Each number is 500 + 40 x the weight over its row's rms, rounded and kept within 0 to 999. Layers, rows and columns count from 0. Numbers have three digits each. The size before them is the row's rms in percent of the matrix's.

# layer 15 attention key, 128x160, rms 0.15, rows 46-127, columns 128-159
088:526497513469546565484499489492492427533499495465388518556511447435552495560573488511440471511439
098:462561466505455545437521528550502530527545545509476555466499477568526591543480485570474477499544
089:483480552437501472541505491521563525469458483557430534559474442479455513504401588469569607502568
096:528514464456494441432548413474500476524502467469456498500480437439463482425526501520505457425494
099:569420538584493485505476519540539515530518470474492509415524505532508512540520511481535450488440
096:480392479471553543509500435541545511559647450516446423499474485485483500553466470543484479490516
098:471497491530506523468496502435421482523471536486429465518523540486468489534535582535518530477447
096:440526548498477481449543553498483479493497536464568495423513418502411519467564501382518559458494
098:471431519513435498571550470437452479464552532520457469508494528549486457463550534484525486470529
095:562477466530441571544522538538538493512518553475542518491464513449483424428543533478511464583528
100:461501481570494476537470498552536510503456472576476517516527541489506575471537546507468432519490
098:510503457551490495451530493498563458506502606522484436500503457485476440490522570437512540490501
100:493446520465506547516536452437586473423482504525531528524483528546510545570478505518485542513496
097:495555466483532511550453474471481394540580590515560476483576475495515512458486490502504490433534
094:514446487495484547488446509543439546476474561394517550488471526604499569513492511465574488491500
098:484498507432510563525482482506496473417567467484390480502570461527535448432459485512480488505522
092:518499475469568445498488412547541447501477475521521490472505473540479446482495496519526455456460
091:510480531498469518470529440476499438508469464486567581535429440450490531481461555484423438518467
105:525432503518507492514450457461442448495433443464587449540486491522450530456522527524453487462548
116:569492534517494546527442565473460548519489483540532558513469517517523486516551491491485491533469
098:511453551497491501470512539491550515539457509510530435517492557427491442515497585534508602532454
100:544502523462581457483524507452547548479586530518568558457503518462506465475465474455526548463418
104:441549493489524492430459479461478467451490508495498468532528437492433477471511506397497467470534
099:472486472547492431497592430515483498502550517519481522473574434521446538473474483544516417470473
107:453636484495519430515505535421501510514492504570545513479539415551472511478481472445424499471445
105:490446459478457577492540513482534537527449476448473541456506480496471442510527506531502425480550
108:494517500503422475464494506502497512553556440524520488468512457537454559506439540531529545503516
099:505516506508564603468520531426481545504524477492429503444498476584476554480461465500440478523533
095:500547518519608467470534509493452443471475510478445485469526509499462460554499527495490481454532
104:492498570547485473552503464532524542508484524508516455495579589440478488469524601480525509525521
099:522528519484476554431543577500494469526441461388567545513474403493550460501571558526429519500496
105:516496532474549497489468460507542464503581485442462566584529470465488532477545455477474505506425
103:527471468472492515536489473478532492525538465569555474582412489460455458522549553475499521523510
103:524408530423451524440420473510451551532550534451511396476510436498506439429526489522512428557479
105:483554595458486494465502473546496560453450490463464453504528524550481503518538468442533442537502
096:493410506595470580516488522498448494515495547640485454468494548445486541485510528528479490471504
095:533464443493389498470467555513511508543465514490504556552475512397498475481517527465541500434541
111:505490534524453513447589460518466481505488525544522528470576522580540495536468492530422505502442
107:506601476478461446458474495450518539493477566498506505506501573432507425476530513499486523485505
097:482494483493467562510516547544561506469442531501461415500496531464494473512506548488507405475507
106:554466453479493511442598453452546476526464558518489534485457430504465556515464517516544466492376
107:459479552518465502505511509498480549404459492486528450563491479449497500508540506524547494508532
100:467451487454485491504486516482495448459504461494523563457469462489503530480490444493538512516486
095:493529487459434466515441529512550426509473468488462453433540493522465524533494456488441451516534
109:506489453435544511489467526497535469475504484485479508457561512509558581538482540530556507461485
094:482504483471523494470487504504501491483504590543545472517511457473433516501512511610539578441496
110:465563513512514463540478484578520538459446492461476485508527495510511534470505526519571524513504
092:502496521445468545530593485518517413512531551514453542506510551461483501544527454481527547506425
103:499513504497530554446492456422410524516586489474469488479430500518545447493458458423484561551509
104:452497487549500480477474533510467536526497530423497496406552526508538605560518415499518439454536
108:446521537506536510478468416479584468513497468457525444476494456489540469445501481546424481432561
114:556559402516518498473465487494438487468522445530543502503554510464458481469503496503494437488466
092:394444538505572482469500525450485549505414478457480518515439434555548531513599517473499533505519
111:519435509567441485486548492514492416527505546477465500532476521485510474481497583515515519519429
104:489462528499511548487535438432482471498495437537506503484528587470578551564489558514466485434453
101:502494482516569538486457500485464435462511457538540489519437529533501524515443549470497584442452
108:535453553496470489524491554471469525493496533463531463446466424497484558520467526496507480498523
102:514532446533603495576560479512529440462409565486539471492500461536463521462452480551537462500502
098:508459486502499475551469529515479510496475545539543543531470562593487503458517524462462470511567
098:547497482508466486485495478445476517476495503396457493484585472460481486574569461439474542452512
103:506497501567470492552429541507433501545462524520527484430386443512520498522518481481503517473440
110:549473461441513523488464476405504509511511544489509490503419515477514506495460520583565437495549
117:457488485527436524495446517439434536487495505534516491495459528481433487594556434490529476531527
105:481513549508489506568539473452468490454480482552479489451512487531526458507422482497541514461460
103:474487516466629531518506586525491454532432469457488527525465550445491517565460493550510534552483
111:462510573482490483498451556431600498484549579498488404467524511515527560517491475527493454445497
106:546564447559537498491489507546498466582512487479510534439437510533525487529503476571506449551449
097:528526504494554481452515512529471512526457444477482471439524444509487474556566497604567545522539
105:540540477486513524494596559582512492473455386519471530478550490490433570491462512569578465504523
101:466484477554486485537498511489455559522527561491497485499534485538571478544518583539577493513514
107:505455443570448528533475543569468521475554486532455488506478454461559465475441534450549457455517
111:503497464542539461550507503502426534467472585575508504499478497521519510562519499496525478546549
103:445521549496463563407484488502536515391499529496458539524546444503462540502526526446453512513481
100:439452493487436479522496474491461518550536531496465453498525446563459514524529550478454485491496
106:456476540521480523503503520525503492499517533552567537472494481479491525466428533461518438464490
104:466447547510567471490489458562519545490438423524419537538549529500496518539484556483486509419474
100:486464487599477611495481549505551550475500566488489498562545507519493494406520497496466517489436
095:540556493472525514425455494474489458535535509470464573506526477506520483532524456502507525505519
105:521509508463446417466468461473499474506434479502539485453542505516517501463546517500480483446533
100:512490460527569493511482490487526533459468473524530485476449543495484529467390480505516548498469
105:488525478495429468459470511533437492512508489420485523444531559482512570467559448480448459566513
104:514476510510524501442510457451532507485564530508543544568493439505477533431465506481471483561508
# layer 15 attention query, 128x160, rms 0.142, rows 47-127, columns 128-159
103:536582480502522425498439506517538456507498521523525510476553448537507523496554477480469462520545
099:454513530484539451538550461561536537486477539513529535560460525430533450513503508485515437526499
100:476585468487504542543492430508511443468443529493444471486456538499476489524500520508545485470549
108:457441487496465460470535523550546456513514548486432510477464554509575543479450502625483459462504
102:494372501513525523464539434521449459516546466473461500522384457528491518543452490521516503464533
097:553446553444556554452517496595548549476496495545444520546413417460522511506517469455499494506537
101:479537549479541494458431457475497530587475527485583513493488516449472437455569445536542421585504
106:486411410551570502448568572503481444465449507551510451543458547541462489576527561484518487553481
098:542555511456466499470530563455415522486482555496496509488489496419467505520537571530492501517498
099:475574475544519497504517497571500496521515514563484522446508543457433522506448469509430552479476
107:445458517459519474482548502463525438482442550501494377457479477486443450504505527526446496547475
107:446467480468492472495568488472550538492531583487528552453493490550548510527524539522492499501488
102:549531511492486458449528433493386445482502570534571508428534422516448515454489495566484394441517
099:457486526528453547498494526512483514545499535462526485488481478514550432512471573508471482600520
105:511505464477488578498571434478475526490568512454490515482451481546569482403539500538542545441507
100:410505538530535486457539462492507530496490459441453509487491456548470458541497458472504470572533
096:539503516528432508520564466533498427446479457486485551450604448547516491529471510525512442519498
094:530462531551507490532418500506531465496450517463483521473558483562510539490458518561456467506573
113:486491495495373490502438538537481562556478468495518509485501587469514505510455486482407567517446
095:488542529417510519509462456490454530478498502511496485543482449485443476486511537449475550428594
102:521462516435486481510462383507525549508468472467484545445549469400541436514551533484545453544486
103:517535456508452504500563464426544528565444473525505503485396466447508476522513479505587517470535
095:504437460526493516481489514504534530487512505578506476492549489593439551480461560564542485466539
114:518547512495513535544464420472529505531462465490504472469563461505513511484573442428504465490575
095:485536479541478529486485454494516515528496532492525500474545442488577568461539580486527453487558
102:463377512483476520452441518538513476465541565517545565478469501529453489481437454557515396510467
100:529524498543497556483511403471580548437550558558549542430548513513488500492536396532572475493555
094:551557479530477472550468443549468468492475483501478539517563530520506488575554506509551499490508
100:475507476501524530574536505500498522518464527495563513472492478469550532493472560484532483538515
096:518580511480527470492456502553447529486542489535490485468501479462413438549559490484551447568509
098:498511446489519494501493493498476506427509491502427530460473503497497488547625496546548501453537
099:564467446462444518461533458499497524562480471515467561563492557424460485512521574453524552555468
096:490498468564451539440558490585449489562485509417514492474548429486503451487544560477458435504578
096:469562582513549539504491487464477564574448489469531473570524461507471427545489534437477501538481
096:565533513498434495451521518517486447482534496512493484494444537548493504475449461514501551468492
094:432476499458442584472497551513524422537454484505410491498467566508467413459500520415449477449480
100:529476544495491520488476436535535540475534491515528466538527505602481566539556524506456532476554
109:513518466468409506502500542529467518474510505555523479505517552468503468535508541462471546453507
089:513540515595512480518555505597568500504466481501545520467524535516401540544452473564526527518530
103:504538446505519484517537512464510437494552538525495497496463523504457500584558516530553464516502
097:499429509506477488501521466555507560457427523511539505584482465574481513486488491485505486452449
096:516420451511434484505488446486475495486512473429512511541506420489455498538451471492478425482515
090:445486500432426438528495588499532489534453507488564505514613464535426500532499466522481489471472
103:520557460445555527455553502484529525500476513508430561497537527492581573532437486445481497457566
087:526470507513501455466470513496483532509466559457505520461483591545486505458516562514498556469451
103:512555540460480472504553496528540569500517501409516485469610546456487558445500556531468519496545
089:508416520515486486549513513458504427504460527461467461496536481535488499581546439563522435593504
100:484460474497498527478495450498475451487525559478511498471448537461545419392461451456522539457438
099:510520511450478451453485492531515489525562515481526520473526495526501560478463452491461459514488
106:488482450482533500468505419497505425490517498462526470442454478509543460441465471508530482499577
106:623491491492454597422496553531504521497512441498540516526440407470481451469510524465511516524486
094:464554563495533509566467461497554538484432552513478527518574474467498484583540471454534458519516
095:460468475501493508443533491508590517462474556501478535426487463505451488550474518486464543505555
099:485376496527525501498517497544495486480505477471550589469462498510523570545464499474626529455460
109:544506509523551543488520440549539426506525509533503498549565466431515487574486542521546428548566
097:509586503470523485546547533528475456500534591474549503475502469464528503443506507472514432525460
097:420555510485509425521556468536564508434486525497503427475526495481453499472452526482539483549465
093:470575503455450442536531484508506525483457599462556488495489531543527517501484589435526497511436
092:471512475471477535495494559444566538509528550534499459431553512477577496493550537529490548462493
094:530516481535516434479524442490485530498479499558533492422484495541491514475471492572485471453436
098:576550505491459500456571442471437461525504510527504458542464505487424535505517501468494496499502
113:509539486493508494506522529508431534480501502497588509487500504491486499527558531484477453510545
099:433369532477446529611601442505569517426494517563478446522422462525534499466439436538541577546529
099:471468499424488510558561507469457437488479505514475492488478538497507549500448492585472513437518
111:487501429475538541431524462453513501483502603536499446496524457514431485484468484508487508498475
103:491463477518573515484442467558511558532517479531447562470548496514492518532484505461489462512519
103:462494560444478438469528511559507544585536486443443573540496526436483432491507505533565460435483
101:611537544434537458582500518551491422492512430526497541506482500484461526465506534529548485515564
105:443463499489467424462497581527462514432534557483481432447475487524508435527531509539524471538548
110:522461403532444476550531515546486466507511479500486455501452431571477533435400556506439535490458
109:494457430474565446481492572478508560455566546506532520516429562502454526514548482477424543575417
099:573447537442521582475500527514504532436548475441556468502546478492527480482505514502490492569552
095:466510506519494478457495492515478512557503473490540551576434536544449585482474495525553506504467
100:548506540536470435500460439528460501444525525512556455518535571553477523497480492466554517471513
094:572454515476566467507511486554533496507471477493418457546480538500492443499485527521506501453493
097:546472469556534546496508569528524521486464477476447491473518499548483543522469515527459493500459
094:514487498466503505527537473485523610502537462513418495481523502470470528467462466467435465482424
104:534584525511493531477424497564501551543533533517526461519467558430476478493511453491523514529500
095:539469502463637452466506469450468530465464548497553559514496500478526568528504488497554501515520
094:502474592525445480458516466498498533466410488489495459460469551540427528497543469493541500544458
097:516528435533496489406527474499470474497415557471508526512433503559494516514532532545516495564561
# layer 15 attention value, 128x160, rms 0.155, rows 0-123, columns 128-159
087:538508588509528526517522491544477493518573453493527558486490532468464478435452476526400478427535
100:418424507401523507556463567479487491448505522564500471486500492496542604478545466547536476520445
086:526557505544502506489502440436467506464475530481501504461451554565498446501472565438542575482468
094:499538539545519584433540497497485508432469512509470542462505569472471496400505593469523564526552
089:471538518513480465520456474518509450510533442546543469522503539516567503525516476524488473475526
094:498494531497530532527500500537530497515485480478531531525491507443542495440527464501538423698463
096:493480557567504554459504417542446522550463503445492467481462471466423489582510498562488533550642
094:443421462486557508489534496516498512511536488408507424530530468585475544543543495542571453532526
086:515491516429518494528532559459471386367532536446517542483503499467502513527555501499542490515557
090:470537446479509504570556480475599454473452496566508495491420491543540578478498516483538566488455
091:508532470507554457510471466522423426518498474520516500478521482443469455489458416533477482482513
088:563498603455506443481437543552634494486547515557574510498516496462493519452511504491570477432513
095:554554525469445584454534475501496496482505445495477452520514505497523429470444474481493435495403
088:494462560441440472475491410532515475463501543475497463577413520522398468559557475478511411482515
098:526565513500528469525494534465554423472489505538467518512488454492510439492532500438435524547423
085:395470425473541485532527499493460498502498468488473545493534501508580535504489527489535498502529
094:496531564441503513454484511520486438487496443446550489458399506460529456514527511502405516540561
102:468444438464507470428486489436547555502482519492551510479578445526476512478448449548527523539453
083:387462509500524519463432595488509412468531531484526559535497498465534574540519460498515472548543
097:466465478539525559483497445538491475498426487419553461472501477363518494493511484453550491595462
093:533547483486506475507383433527493494512662437530488482528422485503410530555535469515521494405495
089:456449553517481620496496540516560508525518433515486531537529462441485388474563476532523533472415
092:537531547516464542564484443572499495448527449488485415458479496437500585481493573539493484532493
082:465487454470474525509504466513481456601539578480459485506451456548468416511477498515536480503531
087:444585449502430435536486430396530525472493520466486553494484464601494521497423524484452485521568
098:515429473459480541531477470531498453531462456540502391534502520518494501511415507485534509489520
093:516485535527526479503450499529422479540502496491485562473553478488532551543591481571524527477526
098:537495533520489465556486519474477549506531581471493454550515465532500569591529491454491475528466
087:560483534502506491600513528534480509395474534464514465526517504537485473467498477454480516471442
094:475458491472452508544471468574522501485470542487481423515499502558561566456582560498458493393537
097:534478484442514486467497469538490509595382553543488528595460481525453497564488527422527455491502
085:418545512504447488437522481453449457521486454522482511482450509515547473487511425489565428480514
093:491488434476532473481509407564449471514511450475516525564604515521552520478479472491493442464497
089:540531556505479401523493542561465480502612508532512458524507486481521535533494411480511441421486
086:518524549439483507525485476568551514488557458467553435439449559481560527504486473533426483466539
079:452456542488531509552532575505601497495455550529427528459450467542523530465484484536528492514403
087:585503519553535501502507471505443498502434499490447517490440482484448506472498489522452474496432
091:555484499446526504503438519507457413438523475438553477503512456525488497491524521524520511498514
087:540452454451458559482493528509602523475437486544457500482487496447509492528507494520462544526519
091:501542493579522576445507446429490493509525443551549527544548522552521533497485507542474520456546
089:467522474512497493476537499461492508495493522504448458525539552554481454488477495475441592511493
086:437515505461497515533545488526520506524479549557513445543420522426503458445527469480521506488453
089:437500474477435490550512495499482488459493489495486480442453516424469512511542557527491478450474
093:462449495513479517495531472528528469539516477459458471551424456515557471504560533576521548528617
101:520487541477510483502491532488503489500430510554556547497513503500480536526450566514518535532482
094:531506480488516536539442512455480511427507526489482529526457531483501480475464499488471529524467
096:450542490526468484462515476542513490470473562516469514422512553465516431502459534483452528559520
098:504464496484532448428526419508477533505474467521493508554484504535591476510457512490493542560573
094:469501465501470489534548502416472523526479426473496487463568534427513483459451490522453496447433
087:489520538544485517550494495409527480498439447492507543433523613488469433421534498541467493580482
097:531577557577462493524510450474507529462573488448491457517462501454517465441553464466487465473452
087:487495453485560511500576498509495482555532529499529487507501548634598439540529554380514458422507
106:474492429456511478494490550462503550491525533502507412471552476538458502474485440475458507607517
098:481519510532439522503460542538536510484466477501462502561463504570447481437534488490512521560483
084:559583532544502540554524499466549497508485505502495505546521590504494490528470534505484464454483
091:567472489460537520549433423520410456510542522499448481533452549503515496562463487493512533488558
084:529454451549492450483409504516461451493530494511470509483500491561521565442466545497595577426492
096:532558448507441469485495455501606490543463531462467478512521531463537498503479491486517518470452
093:499548480486474467442509516532495502478489488499474496594559516496567500492538445500549444524452
098:426519514481519497465447527490497491399430483427499519504502456504493534480505454461482539502523
088:471514453527478488466551539512503495475473514470471447547497488511466510553461532478520548533463
094:464449535533478504485434483565538508596509456443493524475510551494556534450535511426541523522561
105:412464445531446493500579461537467522512504572438531505594473581530478498457471443507485469572523
095:482487487495472546511505526504482443450484459463471475473490549472576488499500558555512504509562
112:482494506513455559471543490471537534500492481597540496416456532457591466481476503472463450507466
115:542491469493456513594580405509563480519467464544526489567564459499473503499450404536478531558524
106:506472535487478572483473519411520495550513447525471533494463471512502531495584504550483538475441
116:520505524498513442523534462439493493510474512556518488440582510539515408576498537571446448587445
115:532506577440530494508458438495521549483497490524524513460509466427430487460464520463565506529521
113:537535547530494449536467451502447481455451529515493540512528552507545467488477477507567407486540
106:470560494561409436506527434440500443507514506496470467518507537389514487466530455445479497487471
118:474527587426535567526516538525527433462521460540571450568477574520508511566515424500558511458472
109:514445566545535490543440519510480538471451571419587488470474491501446502468519468572530545543408
101:535481493411516552534518397523480444557542492489459508416523479559488470480545521467515533519504
100:524550484535525496459437522497545538465521482441521376524452562548505578488514495609536525511459
110:542451496481511464489473521476532425592526474476528539568539476503433477617459493457468510440430
098:485461497483520538501506521492539502576519499483493519417507455529525475451467435549431435520563
107:507520507548474538526519406537468535475445514476515532507417482518440554456516556483476486472535
106:450457491456520513486436500504492536486458494488439477506488578545495511469522449484495493487482
105:471520470498473430416566566515521521551504434494460503550489479496530472547529483538370482482474
102:487467512480503437503472536484473401448475560494533538537506493480605453581469481465541457491451
111:469467451535468469446461553539484531463597527578439462507477559511500535543544547556486457448559
105:462422435424507476512500489417429517508563431552433464498466442576513512574570461542558484510527
108:468438579562460516478502511458481477499498465473513447494528529410444471513477555553464493514509
111:495517505536495531444490492506512528510563448541527551539491542486608550546484502529556492420526
096:476465566456578506543509459572509476514437549472524453453457498533549545413471542502506481486476
109:573538563479558537477532503517516480424543476506474519493448505525505465546596528527547571542499
113:448430569481462530443473473491422447442448517502549511416475522506483523491503518475513499545477
101:499492475498535448531439508487485425498444532498520529475547439512487505546504564520508492546451
108:500437450458448450530559576449577478416514500512457558475520505532449455502494471524507482455519
117:415498525513436523500426499540525533516449468466468496491402513466506493544468494503492473476517
110:506554542578554481517543549362523454482489504530470536481488468474527511581478521466423469485468
116:554526510548489465589462459447537456498459395518493519443494530537448502410475470490496490469509
107:509553538525480483490499427493461492505429555499452552445475422488494546474508461475563586562556
109:524500452490482533436495519523494548543503518488545420448494549539533503556447444486492536496434
106:586495577453479451514512607479509537463533530501515515567487523471441528502556612442536476503531
096:577497477542530472455526423492483529528485495497438516543550505524514447513514569502519520473485
108:476501479607441494527544503437485526490426529512543532486445509492547477445523561359487544495458
101:509468513492456493492465494530660458510479539562479535526472473517401470447496482464520472502519
117:566511472429512488473499518562473496530476533447554434511500492531508514418416529521536479561462
110:471491531487477526495416581492507549518501523547406407512552541512481555538470501499421477529510
106:535509464491497504480559526488506554488546511542485562494568427458437452509516512582447422481580
107:438504468474537440487539563448515515457525490519561490479487499585457544483511446463495500452447
105:459546545511528492483484482528402470471528519481512523508504515411517471505504484463479513464458
092:498490496485429541553428466525573593501582380536527527484477574536467453552528449502486554540524
106:464511519545498501414530534496515497481424526449510569442454499406503457556569521561406515484475
108:577519411507511475458488463533572482480493493460528524473482461534535447515438498442496560527514
107:490525484420458495528494526592599494485473550451497575505431522475479530430466508552417539457551
112:539545513474473503493532477473425558525517489577448462539453517476463503496536547453442465475538
112:427537384509501525461508445541572476505491537518532510570475567488496544503482528514459452430480
107:509511521553470490523523560469514497564460523511447459494528456480442522529482509449446493520498
107:473462482555497505520496463487500515512542526474462490496541477622483441523503480526492473527542
107:448506500488561466503489557429518465548516488506472544513439488524524493472460466541437563531545
107:509496512462481554491490523447468540535519469492527494527473450521537458450510519562490451498468
106:521500548541458540468478563488479416506449532490500530481501456510535528527499581545508456431459
116:431473520444478479538477521458461495429512565544443528500478506515476468477556487512530473485478
103:452464403486432446494478486469463513498540496413497516506528552474470503492457477568503482506459
104:441530453441510491586536529518516508507532545533502533532523560462470398527520435465486484627480
107:515434529475526526520469491532534528483448502490468552497451467465527544533476493551499438561548
107:476543479493448506486511516489538543481527499526511482514491558471495591534492444506491435551473
102:527532539519419496489543564482510512473509466484455511471492448430513526489518469571404460489415
102:513466461514519480451436469538502430516536521501485484581488527517578546520543457460447470584490
094:563505520543516543559537524442483455490491471516511558471429529539523470564559432425518479453430
105:520462504477492543447543528496501475507509523503521448508496490494486500532458522448573456525486
# layer 15 attention output (transposed), 128x160, rms 0.223, rows 0-123, columns 128-159
089:548485452520521519497540561491511491506528501457438511502541529473578502471468500466645496529461
093:530447454547467475421513468434474489511499434589494567549441568458442496514558462526509524489464
088:485525544433467512528458555562519466524551524483459469524552463493486473504466422529409493499526
095:505602485479518466576512487445479539594510505472459461481513500594542431588472471562488512473474
090:458542523499529559491530494498471613526512560494491500471531516482472475500554523444504421425526
094:510428473518490516517532517510499513451476455526457479531531488487472569502476478456466572479449
097:432486534388538510558480475526531474432473543441558540508542515507529530461477536414502541527485
096:549539546585557480436529458495553502496503443549445483441524585471519457473567533435469520467446
087:462497518518473489413522468471519557591508499507535514512499450528498507445409465465475526502507
091:477491487491464466447515504479572572543499563508550438513484472494457483497544590504495505446526
092:515451455563487527518496490508512504518484593426492489524466534545543456492534520463519467597530
088:581471454571471486425533508483414542524514527487462457498494443567568496469439520550506541468476
091:460475490553492460616439550497508539540543540402492545504526500539518513470519541509534436492511
090:508440475551542508513526576524545508529541483479547559452556479525628468376527477448507464441497
099:479484462541526520515456561451518589475513505469507524486476470480510520511563504506574427547453
085:530576567470574482518510517469539513440454515490510448534476541476465495518440518538500484499577
095:492509506581437488506472537468432497538558535486505407528565478495509521508508489521463571547454
101:478469524572502516560491480503451490459458491508573453517415608442507489509470504459464551537559
088:506460524531524494447468522440490454510444477589526479454433468510475490531496591454486539510464
093:445522552518474467516456546471480557564530550535544501468559488490538486488503437505455491491519
096:481543500509485458472573520465482461479476544458455547458539501495586477496468557518499515490407
092:558507487536408443453485523541453463485505507538566491482528537568581601461505438518503497518584
088:438579486450454514415600485498509499533497485549407429507523474500485461508451491481491540470515
085:539490494493508479505556521480483456461457482519412602474514533495464532529500513515514507521449
088:489585534483534539496500515504495491538476467466468472509473596424454474492556518548442486479536
093:495525487498466465481489578518517486525522574518559565484490510465518536489578501464493488468484
098:518450530488508488482514468502524529593513514492472521506531545546450580509448498503498541494389
087:465376515458545482517531476512528459484488441530618511488472530472510480445430481511541548490484
091:544488478465496568504546455475485501567510486512514457543377501500524481518477534538553524501530
088:503531535473424498372521446440467524501481503543572532484576518498471444482529514466522469501464
105:542515486491597477474450465505498499465538512522496533421467532513491476501522425547469552481479
089:533481515522459528551479582553500489530516491479511525552481518477512536500508539489498509521518
097:505521520565517519524499492482491565440510476502503583570422569480511483538475507455500504550448
089:533481480557510425488519508452441530453475523567491488530482520561553535466513559488531507533434
086:524519440518467459503589516515452456490483511552428515543519469352529476437505484527601531503481
085:526493440549522482501485486525433487502492538502516492524474582487517490514569432528547542569499
089:492477504494452572498506449448566448531564482429506538451488434504523488545481446490490515477537
092:543477510552489532499487468495499575504421507587486476489478531542518470538492431552527527524585
091:470481503516499486447502547522478467510514516495452483459500511510482481532560465507449509499484
090:509603530479522498541493497568475553568453517446509455506538451579507470500489580496480483520462
093:498516521494491518540477451495490454448498476462523496500456446529484436563527462499509513476560
090:523502521518399489436512513497515512454510464511571504476590486539582550593517460457496497558528
090:485534502560486384423497487487546496526486502467481496546539492529470537549558529547514485529521
093:537565498477511530514548505587531526465431529538487544492507513503547523480485485477516518504468
101:529439465420464496469483522472477562495518488464498438601427458473435448506499453534508541453550
095:472442531449466492497506562477516514500456499398528441469434445511474451539557469567451493532538
099:519539491431574528508521522476475455562560531512528456464461464478539527502527516520452511497573
089:542583525438526494491455467476503515575475466531589480502506514492443522463508565547463516483492
089:492502484467455495532494501487537503506499521498533480524579484548492532486548534504481482575538
090:487479544498468515460455476568521516519450460448429530550482491498482552527521532482517485474460
099:513481510458420458486514482531549447494483582512453472445484495505502483494438516547468541435491
087:523589531498542534531502528546496497473542462436477507440459463445485531494493490480427500568481
106:506452507460548499556562529409521466461474482521465514539435536478474541512527530454498526493522
100:474501448468466503470479458452439437489557507523487518492484469493487461494541541501468488494498
082:486506565381481481483515518506478535553533479406456510480554425551552528517519489505451469532476
096:543521501493450398477465548491576529409503552411540505490541471544467469523517499509502495519472
080:521517543435495471549556564487455543592467520499575535507548486460513503530534551496439490535510
100:443510496519489489554513537502439498505452493444499456524500476496475454469568497411473480565581
088:527534452569525555534541539528484461490502491465444556516590506446535482468501523480566525498495
096:527389504552400542475525476462564517556485559564471524491517533492501438503514511448489485505525
087:487469534520526444501472518452498500583528503490579538493581508542533494522595553483465496495524
097:522533513508458477490474447487452508506526579528587467411546401511501494489467521553479473479426
102:505513515469475519525510558463517528506476447549542449478510462515534537551476505493527563471483
094:519600523461465496441486513516540555617453480498442503503465473545455502514534419534498538478450
106:476440497448465483493446495554476584581462525444481478504521455595470513492522418457530503428529
113:500553500447436576443524523487474491559555518487502503531543584527496530531536575479485522488500
110:500507476536562461533480510501514560521456553473514451455508504525496552488396507526478533495533
113:430547507508461569496500497491468500500487443409476553487431465537571606494501554472483449560528
111:498453483494514536505511475453455458534525570494540521470465536569528531522505477523489479450454
113:458448576508472521533446549455502488554482489472525547534488485513525526517531569452486516489448
106:506430493494472527577578527543499466473488493471503503514585480448569569488499496519464448456518
114:497517435575441428500518522486507465531438462539451530471544497536439515434498468515453475499505
108:434441498509465564562431469418502427464511441454570572458536504514557484507457554453512464502560
101:480482446503498412556488495564572515451522532495458532507485505483520506559480466526533517518453
103:414575475527533520486485457518500516518414534565468489482548534456507471515471470497433528519494
114:503526480517456482462447479473450536504485488496470508584477548438488543508498500525462532500506
098:523497528491477440496475495485435432418490456499494543551527448453495506403506523477504532462544
107:563478561462488587506505466550489539520537498449532492421512481428471502523500496494523434470462
100:494452536529554490488504453496575488469494511535539495496470417564454457530543529468579431514456
109:502542533513504495469464448509541478442519484501472493510526512485419502458498562474543475493530
103:450396516456498463514527479422434442558567456524484549510460514440470442489499471444441470558532
112:502498568427534593505572423478552438509469460473514496533456407501543476465526500485533480524532
114:494521459513562505426468487549548476497447501544514501475489544481481471475488478489513520521504
108:505485527445510448564524452521542477490524502430480546503539472508502455448512531451463482466482
118:526512522564527541522470497565543513563543531503470484468488471553520484475527462463497498514492
099:522521469494408509533485553428536505543411453536507492489500545554382493572543516500471487504451
105:569539466551545472461476392473510530551548510537501530459490532535562525469541528415533460470478
112:546464451518537463566498490500482519492488496543530534504486511464498499544506468527511468466461
104:467587569492528493516542434561527491564477458497520542454388579464506501424472456472539494506549
107:585461467546536529483457516573494541534469475582487459491453555463459520496540573501454480492503
108:548592531525504518487500503455453502437486490481504476570523536506501490462512510528533498433471
108:488524525490470474488519529506464553554521475481489481455495503386530500495466510524479448530482
118:506529555486462557486477549502481553515530615422538531347488490515573543474513447519432435491483
107:490513472458500440543407607490497422510555478467490461538554477520452535545506534534484573573480
105:466478525440453503490521548529463469447433524479495528553504427549509476491477419400455518518572
107:484474426528635507554497545477503522506497468535423523493458505471548551536439500481485509514444
096:496490493482519549500392545479504533506546540435555517448520526506527509528532516476473467475517
108:461438532420496515537543538541510522560489437458417508434500484458478558526442409544487505464514
099:468480497516579451456454536457489553508527448485540523466522491481527484511576580503543524404423
115:479541510526532613494523475434489473463448495545486494491533539550501525572502496425508528482541
106:469468517475532474554452413524500513477441553482529519519517491471470465518521495465575498525540
105:587455445543406498506459496546492464442487534446531440500547521583510483417464552517537465452464
107:486439456547493543509431496519518475461472481468445563494482465416500437493530489497450453509576
102:482478526567493450515493538453561496493564504512464466499489483530500423510454541502507499481436
101:482501512491495485402538454552520460513473531567530490488472487507503522461500503524413490479472
109:569411567530471519488440472467538512472504494489442506460566550480479489482530462561462505450482
103:465524549475501504512482545487447545477479500506520562596550552544503539471496482459536536486514
108:494472487538467546606563488476499536469477479466543489508558555525479471554516547493419495510497
105:543465475454525486531503490498535469515498446484502476484470447464583473506506504550486558515509
113:579483501466556504467506496532488488558537486557443435498502434467484560489509527505446462511542
105:498533481492525459491533486515502439493524480524520535579475528521480492456577492490586523486520
106:524503523495459496449456534521552478505518493479540528451561513402505501457457491497493509527519
103:466554434463531575521533486454475481519507549538524422494469484490458475507586484478494555534549
105:515497458506485599529503455602464557425530438543536500388465485507474581492500532498532543451512
104:545470573527497500515509425539495582474484491450524511480487541510477530481409560536542503514540
114:533533497480497457532533429497580498498480437489529509552518505510488495485529483463523501504465
104:527616553484531459524505568553515500509473528610534520502444454489513497550445541505498474428485
105:549416489491504526491475489431493483495474501555557501484500488445530520506474477473478468522527
108:492428454531445516501475494512459545558477535485526425457461478527514471507508525426493521478471
109:533523467570519534465504505519537486531493502569516460532605456525457512513511479500491452554471
102:470471443468517530454474465547447515491560552550521490504518517516484511523511462461464500546529
101:491438538504552518530538588507495508484467467574539514461471563470476555472496491496432485521501
095:471500498496475495517595526452523511502507485441406435520520513445529547447515483492498490502515
109:481429466529494545431396471521490556617503504480488534542522572571442520499502516468557531520402